python train.py --n_layer=9 --d_mlp=1344 --norm_place="pre" --init_std_qkv=0.0251 --init_std_o=0.0 --init_std_up=0.0251 --optimizer="muon_variant" --lr=0.00587 --beta1=0.95 --schedule="wsd" --final_lr_fraction=0.0
Each number is 500 + 40 x the weight over the matrix's rms, rounded and kept within 0 to 999. Layers, rows and columns count from 0. Numbers have three digits each.

# down: layer 5 MLP down (transposed), 1344x512, rms 0.0501, rows 125-191, columns 320-383
# gate: layer 5 MLP gate, 1344x512, rms 0.079, rows 126-192, columns 320-383
# up: layer 5 MLP up, 1344x512, rms 0.0849, rows 126-191, columns 320-383
down125:521507435523473496520442517475566460473470470464480483511474446530436415490497516474489533448541521493503478482410465478509473518405506468521547559505512507493453568481493507451473558489511487
gate126:515531529500429489486515487535553406496521482501431513558423471503436450620422517578590478553494490475502532484515457449432531500474439496447528459480499466512429495533497520527489516494439473
up126:551441478519541477473550496533496463454541464414488560467417479542503417597413478505558489588538432529533526521502450506479509491526530532436465481488520510511521489546506507498538500488420452
down126:485483509481497454527513508511449502603539504488480510520489494504548428503523526504585476484481503497492473521523525529537494457454525477484568500589464452490506501440500513496583490518490484
gate127:502526555520456510452513496514462411449534494505525532473506474572523477429533578528451514511463440449518525482487462457474534490508425504555482498516490512477493439476501544477486528453498525
up127:495531551464453536501548477507466483475531493483475537450504538508468533478497572535487477519517508472533505500530502441404554491472514521451544460468516484516457465508419502542491472488467553
down127:491554492467450555486517423469441519479568494482470547559562473407528472541421543568537541464500384460492535485586502487472499544520483498458531489519485496454522516537437528503543516470552480
gate128:525494473593497535522475462482473594514461480543458457531508490568488527526449524400496455552526484448503575564480470450532574462450487496516574510460521471519503531494503428510568451533515537
up128:471496513514496528523515550454444521548458519511463506548545490446497461599444402494535508420495487522463541555440464512441446483510506490547461611461470446522505468460516462520520465483475493
down128:545417425574494553534532491505476546496536555518529447530457554475551537519499492474506494515499492466540456524497531448497449495623478528546586477456530510506486509456487451468468554520506512
gate129:455475483486485471464457448555441453485497432537547483463564464495454519538505463473488525515501484532518553463472432461500486550499497518534532448514462524499506544482527480516477463516454575
up129:470545473517477485528486526532608500552530523493463480513492546471522464476495487443512463510563568415478480510459558521540520496512559537524476567496623502557540525436460486536496492522447395
down129:457487407478544495508542556490463462521502485448565460366515492495466538524516461505491499438574497457525512497500531460518520461430542522437533438508491493535453560434562501479538544498556461
gate130:432515494558553516522520535524500464530456516524493482472516534598506475572567475453520490551484509497520505509520479569492578470550456466496541433516454463444432532472438408528478518537516552
up130:494512512549432497507489514477547492494524477415493541416522449514375563486457539490454473506492548522509515485479445532518489447450489501420490492475449485471545530539499518520522494524522444
down130:537554577537497475516535426446527532512501428516488529529526546530450498538426402446507499514540476397471495477576515479491572536496490548452478487561451484546491509496497504488530517492466517
gate131:404570356564560543496536525471479379506529521445553446483446553475550441453505479503478526506454506505561469548514479490464541614440442445506519498512480444478525564567567478424507469498500504
up131:494526479539487477552573496461478529539534540537461452460501539512457484499536473434531541498468434508531497503533465499532549497526478458517558500481475414480480541505503532466489487494479551
down131:533514491469412546477531486530473468508482523427471467460435501434538538480462547473516469475500516537477467543536512476504526464526548457489466507581487516452462512519593513484533474467512467
gate132:585529511421447470487542481524450458603546511501507492494506411580464434518489502564531491552531521553458415490460521453414473520468523507545553566392523441578443557471522535431535561440520475
up132:547490522434516498543474520513473530525558511535547514547507425609478509483520524529530517539521468486503492466424539477469494481545446479489521468420474486545542565522512529491524544459548534
down132:455530511470535542488494507509500480548523508517488511560407485464447502530457554498529472429517547484451420450491525526505464434477508495457473578470538527487485490536506491525581526510474506
gate133:501451508463452462435522505554528500507517501505466486453523466466479460530451470502498525491525507498511411429523586495486556473469469524526516387507602476551443429525516577556444442473513579
up133:460492490576500497500475493536525475575481504486567542488554520499502492537497577502472461489496486505465531481498532499537538557455461442494537436515501558526556528495565472525430576460476488
down133:419507500562434498479484436473464493480498464552451536405559513533433495436506509477483466442495538584428460496390466534499502500510542497534522476515463492445548514530505569470526509566505504
gate134:458543507519525577455465437504510565558511479532572500512456509542576454515514519481471533473511509565526548515486571600566467502398498449508489481447458490506482460579496527466469549464494500
up134:453518523459489493540520534492524559527473558531428529493482507467502455506484436457439462520498516488435503496475508488512468477542494516551553526482494456531540530496474521472470529540447440
down134:588429455438524467472535486474559480451432494442489511493518503540532527496494521514552524535526551440455475561458507514550498562479498491445551484452448536498517463531494543526492498418495489
gate135:513550508501502570461449438529456493473519444535550484510522554549477523538594448499533514490466455460536478585545506475485502541453535439501497479584406463515531492618512468440449491457510532
up135:522521543511542467489478487471457478548532484465499518478420418496456478437495569523477594485439547498528535463498473549443506435462576505493565554514571521498557503479463474494603460490467516
down135:574532544517533471515449430488558529526504592531511494538512484515525530536567516524578523473433500571521573390443473562493465452491596542512468476551523462537491444489510458512551434492543481
gate136:565548499495476463527496479461573526454534407461470537551462536458476558507534538491511477506532569503467496523476535580492519510510534403521536524556535444508488528481486475514448524525543511
up136:463455552484513545460426551539505481531457585501434436493486430532520492510521532480527446470522480505529525481530586506544476517531520592449497540504558506524445530511503536499515469464465489
down136:491575438539548520531452503492533482597534497492512468478523444426521492547524453471438477480497531467490553489515495456520458491478473566504466510482427534492480522561518476482506524446449490
gate137:482508516532471435481540588561495482514524479507489518531445509465500491474526463444486514547558498457502461476510499425547407465508514491486519413416547505466475489520527557498521560449507482
up137:519464509513542497472510526498486532510506384502498550485538512560451522475419558477498506496565463506523491527480505492466494579509561482495536478543507533554501482446505467489488523519526585
down137:532575461496558451460469487477458440506460523506488528505540465507515553481483477472494509544488512527483557534498498517463502508425495518524488447510576531478551418525546492458562504456530488
gate138:446538571470469523530462446478434482519478538431451478495465499484424473542496482487517508559503474469500489473490456528490528570475487469518458496468515528520513509553506509480530489471527514
up138:503460518558541458488534506461485461451483459467452551510597526494454492523508447431496491480409546566493589504561521541461482534439565480454488438519462535435470486491522469479473507515488490
down138:498493537545565410431499461523442512510525452464462549469502417455488487501509484497488520472516496528512494527460492562474503569444529561473486510458475497526551530505500480542500546481554467
gate139:506477523491455505449499607489505529462566445489563472470522514488544460541544589496454562617518594475550542522490494541491418557534510433497621520533399420452431525493470467522412482517580525
up139:493522493489453492552546502489511442438486541616466467474465456487505546447504461514595538475463564544487481544441456498503501515487498499464412404449579512458561536580462492464561607472569459
down139:520474489482532444445474484511521452498460478452483555564540477464376513471480521494491463394516524521452551499460506450512531556521473491453459446516482499583566584419508537466539566527485482
gate140:517438510491486495542512434513481457526482500462557476542545426542534442492466553486492433515498547460490523521540541501479504498479489574523462416512454517421456535515560449555469521438534511
up140:539477508483443493603493488495514559454502414518434452541494511486510475468570562478503438508506469543511565528539500549566497510526465467491524527461582491538508492530470509485404526531472568
down140:449596478470506481458610511534447521443527388532520513464571398459492550504516503511495452419471512481499569562472508460455541498512499568443534474416511565482537478507434567546492474491530462
gate141:564525547423531567399477525530455502494574522496521470445481475471484464522486458493472545470508453440552478403518445468485565464459548531492497541531476544475467536506521451536510506531468456
up141:492484497486533545449511469505499520548519455520443438480506444533451426426442471494496502466499406507496474453541548480512514477466502514535498465506524503514456515415509468597503527502451501
down141:448522431520497518483422438477421550463448486476495487510466566535472441567529499587485580482510558449443479500445493478513506504428501519537451513452532538516472511491597534532494566483517510
gate142:430583506517481484456503519491529579525494502489507527497596495509502612511527439472490540536544508524499438476570464494467446504559474477521463516412440491515505507522567550488451510441518529
up142:492513475433482471493518538512545504554512459479515575585506604437479417485453490505493484511522525465479519458553484529622479477487468487491468588514493518505525555564456434549500496439520480
down142:418480501557561522499525502460527503551516500526506473503486617536522464464475500452460541518487602482478466473496482574538485520481517474538518544489474497426521560491485492524493491467510519
gate143:446522424563490466509486473494533580532437579504497501520522525514462562476504464494529471491554481520474464527479481536486480487558494535505612491513545430405447528477505401524456474590494509
up143:503518441458509446533487474505486476588558530535495542501485437570473484574538468587539488459567408545476496472478533512537553576526508470391514493499463490511407540461481535532460505475538492
down143:487437495510444553505569513567464524485535578509511436548497521491456492542537416536471510482517498476481488464493535478484520480426475513520465526413500453451435530497539582492426459566506447
gate144:445551566452503546552479456465538534527448455449440538550496485453518508526437495534467559565468562494466499443522519493425500549515486476485450492486482613532529580434501458572539462531493485
up144:491512471464549563528491476494539555517475493455440520559541539519479565570489402474466465560539534513440462483513403503449486464568491490484525543446509524510502498509472519504570526554529467
down144:520435509526509559516498524410588520566508523538456536579514513557503477588464529510530506485500479495502517456609522505539500475446426448502533521450530526548523406462457520494506494509518442
gate145:451382487470488477509500534499490456477496522446560538545546516500531491475469417483419506610537463459561547523535500471480464533513435493431432535445540507468469450434502439532447417469500491
up145:406482535545485507493436476479558484499547478504496529495561594595509432460476447524507502528511501431487500487547553469525442496556503478456509432453496499429454495457506493443475522496479496
down145:474519553541473555545505503489439492458477424552467553516487609556469515564504494515488504484553437548421534443539526520523465419536479508415523477490485480483489526532534545433512448496557447
gate146:535536506502482477444478535465465565498504464505500538510477477517504514497547479454511506480530496574507493527482436473469538521411490545522501503474538434427554533512469461541532466481459472
up146:451419457579502453494516485496494494491533512534596532528444454441551563516506555505456488518493495457464528581536473527504565425464509501487468547473476519541456504516498512494491498552468467
down146:555505499491451580518551527490518505542516515532448481509500455472521461473453488531525472431497516527517501512424468560508525488502526440496477470548458543534453449484501531475584540468600439
gate147:551524469516514498547443515569439499551476524439518455510519478531453434530528449437498532509499571526472491582510541505533490519519533526503533536518566464541476516569550548558483491524511481
up147:533511487485517528562484405457473564502499452479433486484484503473509559564518419514454467543514460439476593471439556478452588551468499479517478479500530532469417487540452516455508511489466468
down147:501423432479605467585484462497546468429490497450560492479590568429549454515503497447445511590449538487493481491425472544464553490521521554555438461553532553470462517477528538503459476487521541
gate148:524437568517452511470449450430500546513486478518385553417577459483479461528531465584493496468465561526524498482522539486450567491470510481501461526498530507477473488446509461533605438497579516
up148:484553510496521560544558516527531472505535477503514471535435518437469531546484526439483553571537495452474487528411493474525510556448478562476509513483435444515544585480463512509469531496435474
down148:512455561514516544514544448494468521435501557548523524494515486530473492524410546471524474525441463475510523507499454541506475554499505579556494476441472522488537550469501422506499496500429494
gate149:480515590549460527491444417502479469477436484489542522539479550510493549468454475432562565551456552536549553593478528500472501468497480447471557518538552511407519485530464535486523483439530473
up149:588447471495495476539497648493496450485533459544479563505502489541536488509559549492461474469500525462487588517471487453445482477539448516518447478491518563488459464488496512449464421517519438
down149:568440549519458535533436556514522541445495465499548574511572480483487550568478516482539481512480482484505555474496521479529571434497466565432462530554461551433489532507440542498509485527487471
gate150:516542482519375556482424537497533491478465569501486542530503546514562473427488470555504460508531523496551489561494514474465551543484540486424481585602506496478471551493515451471505448540411470
up150:530471546540429521465493421491510537529457503569515532531538569495596426482464596434533542547518642452537479539510428450443561515488476494481446523537477486446466540472485463538546514553449513
down150:517477549533481436430513505479554570588455534498470483552473528520550463510509461542514467476506500532470528474524481480552543519551504497485548491473500526544525424522459474559530501504473553
gate151:492454529487546448464503474508528499500515447416465476491484522469463532541451478515496528563467532488529471410505518495509556564494527478455514490533576454563493562427449435513483485514463458
up151:520513495568501527508502517381515554488524465515569515479476505554525540504436465457434497493531493503471492485515522526507515539470465545488534558554539453480495485491518552549468478446489470
down151:568479513482516481444544496481408544480461444552601509509503520477482562482455510490530534477488497460483580510544566548528473522499444477441516469506482521528549537456549475604430473576492496
gate152:498503524480532507456524465449478505447564409480473543438421486497493469531494508500483463470547508422524525564507419516544429486438449509556527407516436470474559437536488481426513506502502495
up152:496504518466495474523550472497490523571480502471516510477492507584453529526589518465525482478636544403534516539452496554503452518536522525539512424536516514428540497504453500448494587517491516
down152:496535614525539529556465463563473530478445500509496473484567444477541513508515551586521559522526508525535463455467493490515554514423500524480477412544515474532531452493539461519550484476467433
gate153:525429539444472537519599516511461478446467548496492518524425452458460499534466535487532530415537468521518454401550481512534468447450603518558563427472524533440442517446508559468555586462522512
up153:458509472509465487499479490536475511466483470505492550522459536530515562424577506450522539528535508517421496483520517528496556477524455527494517523512510551538440490483443478560462570578482520
down153:547572569523497486476441573495473482478553478517534446485543457498540401499540450511489559506470525476456546472434510546481476429534505558507544546511521587516513464610514411486506467512532553
gate154:546563625514462467498520531474585538526546498503520516504444505502560504413463430555501420559444478514510479512446445477467453536480493497498527541456449575560456508467462450428490440525417464
up154:500568452537509477512483447489488419494527530489520523468465489500484572534583491525461447481507529563516437518438642579486559514532479397490493461520525494518511503588442520468451541449517477
down154:490474514469540490469445459480485601493460474472567560486435502511429589505501496503472544495466484574530548514438497506507530493471492530501580492513468509449455474510510566553497485423466496
gate155:475536487551529509450436558517480527503491505499493518569491526485551571506537508451515422519457490510502460509538442471517579550442472439437540594430540516492483458561399523544544476497464474
up155:495493519494451558500444489458470461566495504500492539514554496494536479438513547480466499472464459477499541477581495490499550501522440432496470495449476522483443440451509541523504506406501431
down155:558428552533543546525462444397494497475487513491486515478525420454478404472555492526541488464435557517501498542574493408558474485558515494471512458502477528512549464461523469503498456429494552
gate156:515492512515484479553428445525482534532463502455512488449401490506531610484527486496494565550472449511551487547455555432490584459474523500516448477452539480467547513483466500509575521526541496
up156:539515491450513430450561395513485545432512450517550528516524481525541482554521500444524389539476476448492421477421510513449527463491500496495489507425479498492515496419482602447521495472474546
down156:436465446541485472493500504526524566524487562474518550469535538532575419566497449494581515460447450515531457532476516472555456547537445517484518495441509534525454530438421494527515464510524520
gate157:559420443436424516538553483524544504502458465588530463513518521541518493527491527522530503429534570495479480456475562508541543505440466518530450495485551464525533487436513463602426500517497468
up157:426532555589550486458449579524467459581537541479499537454520560494476470429521482457517488510470551518530489544527493529456468595521502489492535528457397383435495479611460546504485451474507478
down157:476488541487551477504476542471475519508471448474588482531557554497427543477492490487501470535459512456530504488486473490538396509473558475489391448536459546598491483479466490579506552444464457
gate158:558525511517573461463557454554536467484541541509526542490496508502547508463520475504475546488486570454520551483509528535488535508527537438540523513420493579509448515547456460534452560466568527
up158:500455460522504461441484460419522565467504451462526529490454476503494488433575498540458518567509463479527531528464557505447560446557567512534413509483523524511522522517533442525485455516457425
down158:548542561555436552486548514510559452467487507470512438539546500527462496496438554556435530507467469458501436574514453529497450579442498541513487480424537585485556530418525469545477504481554538
gate159:486469450589496450523542524423486523468503483583534427459436527552523563415489548571467559476484507449546495559486552523440591514552490501418536519517477496480454513459445383540498449481476506
up159:462498424480508487455480535524512485522425496492488487594480479505473509555513575591496409607491463537496475529555486547532511509529548479481525510466555527557545581511519498449496455460517529
down159:540489518530517496556491469441557477448462454496519441425479503530510508531503564524513543461507460502534554494508513446480537529479506511498530507515543542505474502435446487450547454537483548
gate160:489474503576473504563540457498477566562497517475493572556550519518481518479463510502438454478540484505433535576442534524463587502423504486502522436499524520480526399501504446607525505513504533
up160:507527475533465498551512458512521614433556512479461563559480529553538555511457534502441461516490548518462527426532445502557469435526464451431444477529439425537511550539526454467518489452426436
down160:449483459489461581486489466557557414505491459512487513521461507495514557545479416588507476472441436516515508412442511398488486530487506497533519511484516534492439455458513509508526482491468472
gate161:486424416552451438448514560516525479506479444482459532528541453481605496578521464551481533516518514539451559575503499554498506485559415516511433536535477488444488465531494514532511515490469486
up161:511516514507536503481525485427534477566546527470468548468467440509499496413543469445564501598468498491500514475530476457465461505602489388390546519456510466404480592395450480459515442451481454
down161:498522571382498523476406551498489612612495475505503573552519526503477542502504490475481470556466522463460444474473537477480468451542510515507556526533535535469523493394441537429510558522574546
gate162:465456467491453567464539543449545528524481512511444482510586534462504614490474458516500565539540506480548514528554559430473490529474550557539491524500520467566478507563447503519509478497476516
up162:473516423477528501505414519563513569513484519475463547560517489494456572436484421560465507530515497474450481495548508485489395463501576516479496540487522481455475419554515499496487469435543523
down162:507513466521510470488581484444616506508510502470567527564532426450510547483471455481550482520505528534464538464520498517416445517499515458461552465443497469496496511544434496508518492489519570
gate163:464383537537465442429416501526506456552520452514471485516517454498520447509471518502566516552478469547559576543502484502490527499482510501529466471504509464576513571537490475464511407504476487
up163:481433473486509559525491453535465447454457540557543495437513504484483478457505503475514554512521476437545519471538478501502512454546505530523477486464471508488459516475516436487495452477511484
down163:586516476543552549553495533510544479514450459457466525474458550496478425500451548543463513515480502440555552462475529496499521520511476515480546485477503446489546508487507549497508483486527469
gate164:545527561528526498476475481528496521486488491548452454468526524526478546542500499529479521557594500449529543548523491466555469436474554509530498515437471460512565557480589548534510552515513449
up164:511520545489500486537445492492489380484432529501486428523516497549440523515507503500432488488474466506471551542589490497534567501510499450514453494428384522546429483483470562500499507471521524
down164:513530505545519517517470491425512479561544501515387455525469505530540506547512489445492466474466494504487542548463493508571499430479473521562449495494457536474517569454459517453559495474532491
gate165:559524544521498514497532445445515497507572522516550528433518518485540507535535490534497566505539501519523610518452492455472455467547504511525534550434442547453514470497505462461572465502527567
up165:573523485502456468548528546487455543475488525481469405529460439591464415488433579499495475508480491499480513543501497475479530526513487457403467473459556495521473447466461513467526533521464536
down165:491499477474463475473564491490426504520517514518484475523414486588451464444525525517500457503453520441394512535571513506481471473542471516429478453523510531476488479502563504535424493525499449
gate166:534461479525430525539496455517443474472518504487532513451520415489536459488489537483469459518454558552460521529542473450445530451512428526489492480566482532472511460441551528439513469550503510
up166:498547531527600531547530524479452408611536532397523515516478456544485564497518538454453517543531519445549535438457531502476428497572599496482533472490458495493475508462499512549548446516433568
down166:507477529434447490404539519516535495497485478525461472472434495576477491530528499432490481498534514484518503531510537507486559479583528522532467424473525442443560480439509565508527536506556563
gate167:576486506479445556554430526489498500467512529479521527575471609528458470486539429495466567610473550465569481467434457522546470496530532465519563479516498501525492484507512488479475489514490563
up167:533464489505513504535434515434462504506502560482492558535490537504515510493514463487435514510516605460478518481490492528614435534495556466507549468495484534524481466537524481480474473462476531
down167:540487538462528463451462503551499525490521489487514494504481502542403517568541518473548545513557507543462569497459492481497486444490558461498462471545414497495516541469447511537427486429501532
gate168:537489490412449512491532475521449501483483554558501471464495534564570442557447501522535556540516524525457477473515461470522442475468440493523430494599486483495530501497484455544490508561439482
up168:513460508509540477518507461545500512492432515539557514520510516437500574462451542544533457437481553513450472515535474465498510506490540431554538562552512558482440507431471573534475500543523506
down168:483538488548462535490549462445495503401561513448476473465470483521533433510512559485499541501548510528500545478451464511512490477514395549496458515508525391470538536485488470566506553466468550
gate169:519447532539418531495463455542553591548470492446510434532475603528435466476424480528551499516430495468499511422519472442487527548529443557501495531423522578556538492468495554503439523537482487
up169:477507537454541522480514515486463540536475521484464422560535559546510561500479434420448510521522524509530419477493504518536550449483531488446495516519517497521537473508481488473400479560503518
down169:502540524465500468455523461480453510473556425468537549547524499584575480522509513547501473522468486476481469450493468513457464437468482480551538575521489534586502477502493532446598504477563546
gate170:480452460492484527537550469449523493528470524470576510484571544522457443487483493502508520508410505512418525490519516451504529551503439511495523521541521435511508476494506457486503473520545489
up170:496559406513508588478503504459471568516480524444462497529510509476526488456436469501514554447512510446486458488452512545475527469496489524555528531508529442526510458521510477450539472507515498
down170:491531435516518527510478504494526500529400469503580521483487487499533488520509537480576511517461416514489542578532500459439467596532432540472466533542494469484524575421516537463586456430436530
gate171:539525482518518499467542524495508466559475546528527459583464523505476453500550475471574472496434478531490464541484552526410552597459512525440473555492516511493524514427430486499483574508539452
up171:510422454584531485515417500490549474499481476445471482493438540434526555475512427537519527464467508560505489504485516488503535452504450520481578538455490444534471491460538457500489453540412520
down171:523495488505558457563564498512456600477504461505508489517487473602525508569571534462511520482501457601522533479478451478485452448457436448491440553487456530497431503456542476544457476526497474
gate172:513546518529511497550435484544493507498479478493558481511496506499440543486527425430518495479463562490564475512478517455484448522481479559456468387536527465442453491549499549520496456444497471
up172:477563463524474589521479524490553533472521458485507540533490511457492458485568469506487505485540500455546486539522568513421521480530466508560464421520499503476434511487445473441512466526508485
down172:539555527539536473507480488524413465503449482510488543468477478493444486490495489522548529513524522436520540530506532425541527507534520495457515505491434440478570432532489495464553387478464476
gate173:602497532500481511453542434464462496495499477573412506523487449559455490425437465457485488489475569538480539382426558500459466502505527475523515551570532521487439447489537527528492465467479568
up173:410422574505478554478550494475474485497504499525444481549460534493469542365485500542461467455486522404528484487524562507481409481561564487528552522526448511471547457504520495535392519547514584
down173:453432481552483558478529546588518531569537537479498558503458496483440492499453489533499536466495491522468414534518576506443510467504468491512488440504482490513466483467466525447516497477469515
gate174:465508511472562553586537555484484456471462513532495490492523503520557520474510521554456441552516497484551519516418455503428511503458501498508434524490538487469574453460566433545573499493551531
up174:497471535608495429471535413481497430536426541465508474549555530467461521462551436538519448531479524419465524536469474499501514531476463471510542415475463554562531461413554468494545416451532549
down174:525480512497487438484472524441544515441508536514463550436516528494441460564508583503454511540496495489534435496503536544484463569504583509523549459566509469412509529435504467434499567484595491
gate175:440469455545501569523414526478460517502519467476464484480474446524497527528466518449582561534469495428524429547605516572495480420528515512521550512522495518517581484516496532471472483520523535
up175:468493491537482527498572463515480441416505479513598489461447414441459499473412536452479507505426512550468489512484449542465506511529579555499515488437541510476497568461502496455432492524546526
down175:420494483478519504480402506538503443523536556489491449551459493479505470471497521550473468445507501437533512582622494566451468489484505547528498485510520433441516584436535447474452567545516527
gate176:490510404617513434520497433521421519521472441507527485498482492501442554505580512538504462591455465437507492477469525518494497545500510531462550454498541424542531520517548497536502488468554552
up176:574489509433510491456493513463488488523479494492498471520462592542527465446460438501477501486505577522558565459447504477542447472510533528461512461497452485492531469567501515487469486611432541
down176:586520511548579554628429440445536483460464501445509480421473495496595500486423469508501526522496581475494554465432529424511532418496478505508404518542517595455503417512416452488482443523478475
gate177:475471480547523584536531452440522434456473461505541501481508481509488428526510500518479476497520508576531554525478458453528513519574535532485495487546545506469534497456461531478448522516487590
up177:492573537560499556449462480462536571492511494499521547486462507478467475492489549550495545536535439426540532485501480458506600485466531517542540472467537506472458515487466570529515503500441579
down177:509596492509548460457549480458487526514497495512455580465479479497481486493519495426447505541490503491500451453536466630537528526470503506528492535560555483551484466444507481585482459501464558
gate178:493541534525554448512515471496544455465422464523538466474583513477487522509549530511515486555519470483521459537511461589525515496453522544490485474444543398481482490491420551484511444487498505
up178:514587514560486602489460489480517490523554567452536564487506561443497526421462461575493490483469498517560536482569492513490459486514445578469454485484518511537563431509524480574524508397545557
down178:488537517473569491479520514480507452445516499458521532500611479500495467528483504488457528569416533520538498498518383480458512528487526457565501466533477469424532508525486572573424479516486432
gate179:412439509422487452474558479532555504502502521488443541429526490524412470544542487542554449488427514523578461501498475513512473511508494470499480478493468457439507523511521474495496464495468537
up179:488541575578511538532494577554462452458561452492577468535470538508487557451494583526519455483544535516476563546455544564485548505541539483521534448522500538584547457524481475445466487429505462
down179:547508452518456501516508496484451524483569549434509550592432491513472544486559465535476476496518513515542497476521443512497514457451535550578460487446473485577513558485567486390510571558472493
gate180:549508449489525546454515475504491548480461497540500516495447511481485571551519534460556516476518440438484562494470563571477445486442473491486469448421451430534474493562515532568491448510582485
up180:474507458477568533511484518502483458492536478555514463487471521506495461444536482575486496527426477508533483551522485476429505537590488442509506520552512490548448410496496618464567510550486496
down180:476475483468520531494447429473552500507505484513548454478555516489509533511557494559502401466489481462533474599506509462436504471426421473516515558521456532513466558497463499536581481538539526
gate181:527453539514476468569458484530512527500502498475455536524437490487476477425537535523465497516437542459502539497405533556535475576439496581528459452485491536518510515508476533459492526557503472
up181:490553479461516545436544486438540511510456482466519494488561458469511452530469508456512570443594430506464445525504515449520576479550461486567483465440533500526500432487434434502456529508457521
down181:495547503495499509489501505455537526534502513491500484466524465481399449506491450555493472465558479530534448416509496481498587455524540537520446560459543461481478523564491423521504488474516556
gate182:437431462470490470470483454515493467493543445539457530496555466538511493529489452553491536515508464402478530478606518497556459490484539540478554604475499446474495505394490487473445486532544513
up182:495482517555555534491505502537509518488562513536545494476487479528521476525520556424437445488506536536510510471450486489497493515514466414505523519558509524571486501541531533528486408527548445
down182:529416487478549473513500473466478545503487517450572481547457574497490491513538466505508431582553475475448478522473540430536468564437487509536457463497489456524435470498528518407458553490441564
gate183:471513470522542473474509468549408439581518478488560473439490440487562536526474476490534479521532484433535527443486493491438466477500516450482473522516457565550537529387518487490560507521483532
up183:492487559572536565509485554551483510449493474483547474443484557504469454438469503459466524471485542546489508464539499502495535479486483498521411478495524444442437481538455425540484511508532488
down183:492531526451543495517509499591520475563464540482496512451467575545563494518567488450473520466450451495492505481453442503549519469521441440457500452531490482518530500521503469546458522483526520
gate184:416540477513434480556448452489538514514582526510501523458518453542421437517535536493505471497412534548618529493512483510474436446481475498557478506496486493474508451437521547475492486464479485
up184:482559467412466427481453522521497521494483589519418510481522496520469438454545489490500456456512536488553536475499497489500480460469549475572537523476495499414488427490484511474483569515538509
down184:471537518500491517498481555503531502454506487477514508463465492551467517503571568508489567553487521497512501495497547418525556527465468478539429490515500528518398514525435511453538528527541495
gate185:466469517496534541505537527510515442474567551498480498488532481531465550507506420459502513515458459465534547471498440504447548502496499493488531513507489527489546445547500510514520460564555504
up185:461514516410497503552514538512488483464508469496482507513483488452506473451528508506552490495518499486484394502588439479468533532528538497395517500492487507502413415430511592488530503486493462
down185:391533460430520447496472514479472473548478520501523492519532515443506463545535551461484494498517462473478479497498490550458557537481528513448432548543494443553487489518525455515407487547486454
gate186:455500552599448491508486544426453514430509585451473526453387473464543506502500527469497564508544434518516495514563510466449429502553513451563527487520470511453565518544471502515528513512495543
up186:451600540508504414494551469488447473538563599586530465516507485559479488467448545465461540425546529500409483489470551500456493545546490439512408476463409500536450477446468567564489486492523498
down186:534541491470473551523463544553615508546456503477505505483568505547543453441486512420438492502489533482447560506545520493565531572468513515463521458520494522492484584486468580584573493483488541
gate187:537511481492486467492433426500549471480567443538499490443527446436500561522481514575595509517529503455495497510503567438567482419539488484506498494531472576431529471470499446501484478501471516
up187:457521479515501485565444505555481492585506510515536503489579578517492481496424480551425502503507485463474515509514540512416428492487522520489521560540480481503539448476474509493492564528435492
down187:456483473464565503533509488572505534506481500528475538454504474442519554500509490496523478489444493569529555537475514525439496427484534478469519513544526454498513507535518446519521534534476457
gate188:580486526542475524466406532492485501459461473457450499475538463445479513543448516520523583482557542486475519517533477408491540490449479454564500445585442466463460542498588486463533446469466479
up188:530540547544488486498501462453444521473467492558546442472457468580545461502418519458487454458537488524468478510550534468469509519558552450506509560499556498525563426511458531498488508507493504
down188:502485439501556410528554440531550489437513512481476510474509515555544463509517568477513510541512490477510519495439545430510519519505523496506474511391509492449544499525512478480515506453558485
gate189:458503502535520417474457487536402486461532473452500518564481482508496520546484440485464502479538553496551516457426467461476492378402492559491533530530565494439505462531491512500468501508443563
up189:541498489473524502511490540506381452487503526502551522505455546507523458533531494456487486539573513431539510454493528527492541487485464530492497495487466448480494516482521568502433536569483492
down189:527469518522452523560519517551518520502576464500442519473524520491531491435527498522520486593453493538514574514457539481482501440478490558494562505603505489502528510459467526518504536532510518
gate190:514535576524530531536452548522563477526460487486551422424520593456454511481555496502486524492494505427556493450477517541479499531464521537500508504516475507540443503534486532543472505442456496
up190:588554498442479572424573515483484512594491499511488473475509520554514460457522489489449532475463569449593586498454446451498545512497500526525595534501472563537475516445480515412509530536492490
down190:482471537573487452438452466544454528563547517577446468511490540473559501503583578490520527558574468480552454502491482506454560487473495463531484489532482477528460490510486537544566465502544537
gate191:478478489454511476495503446493502500527469537515533491484577481506513404486527515575498478503510487548507643390468441518496551526402513487569533464466503451445452537438515495478487517479573506
up191:451449500517476478523482532429461517453436471467495458444459483441555548496455399532464518450495498501551488475534413461507463481450488472524524551526488436480541493516531429452507495545539393
down191:457481520491451502490536469420458526441450467476509510496499456487457477570428535507442505456549462457530476529547543480519468472526428502561516506479460576508550537472490512524468544519488405
gate192:528500524481530462482495482497446496505525545493489468439601567523507514560456487510529486443454422497518538469523519449505547620467536496524471459570538429473481505454491554517497508559512447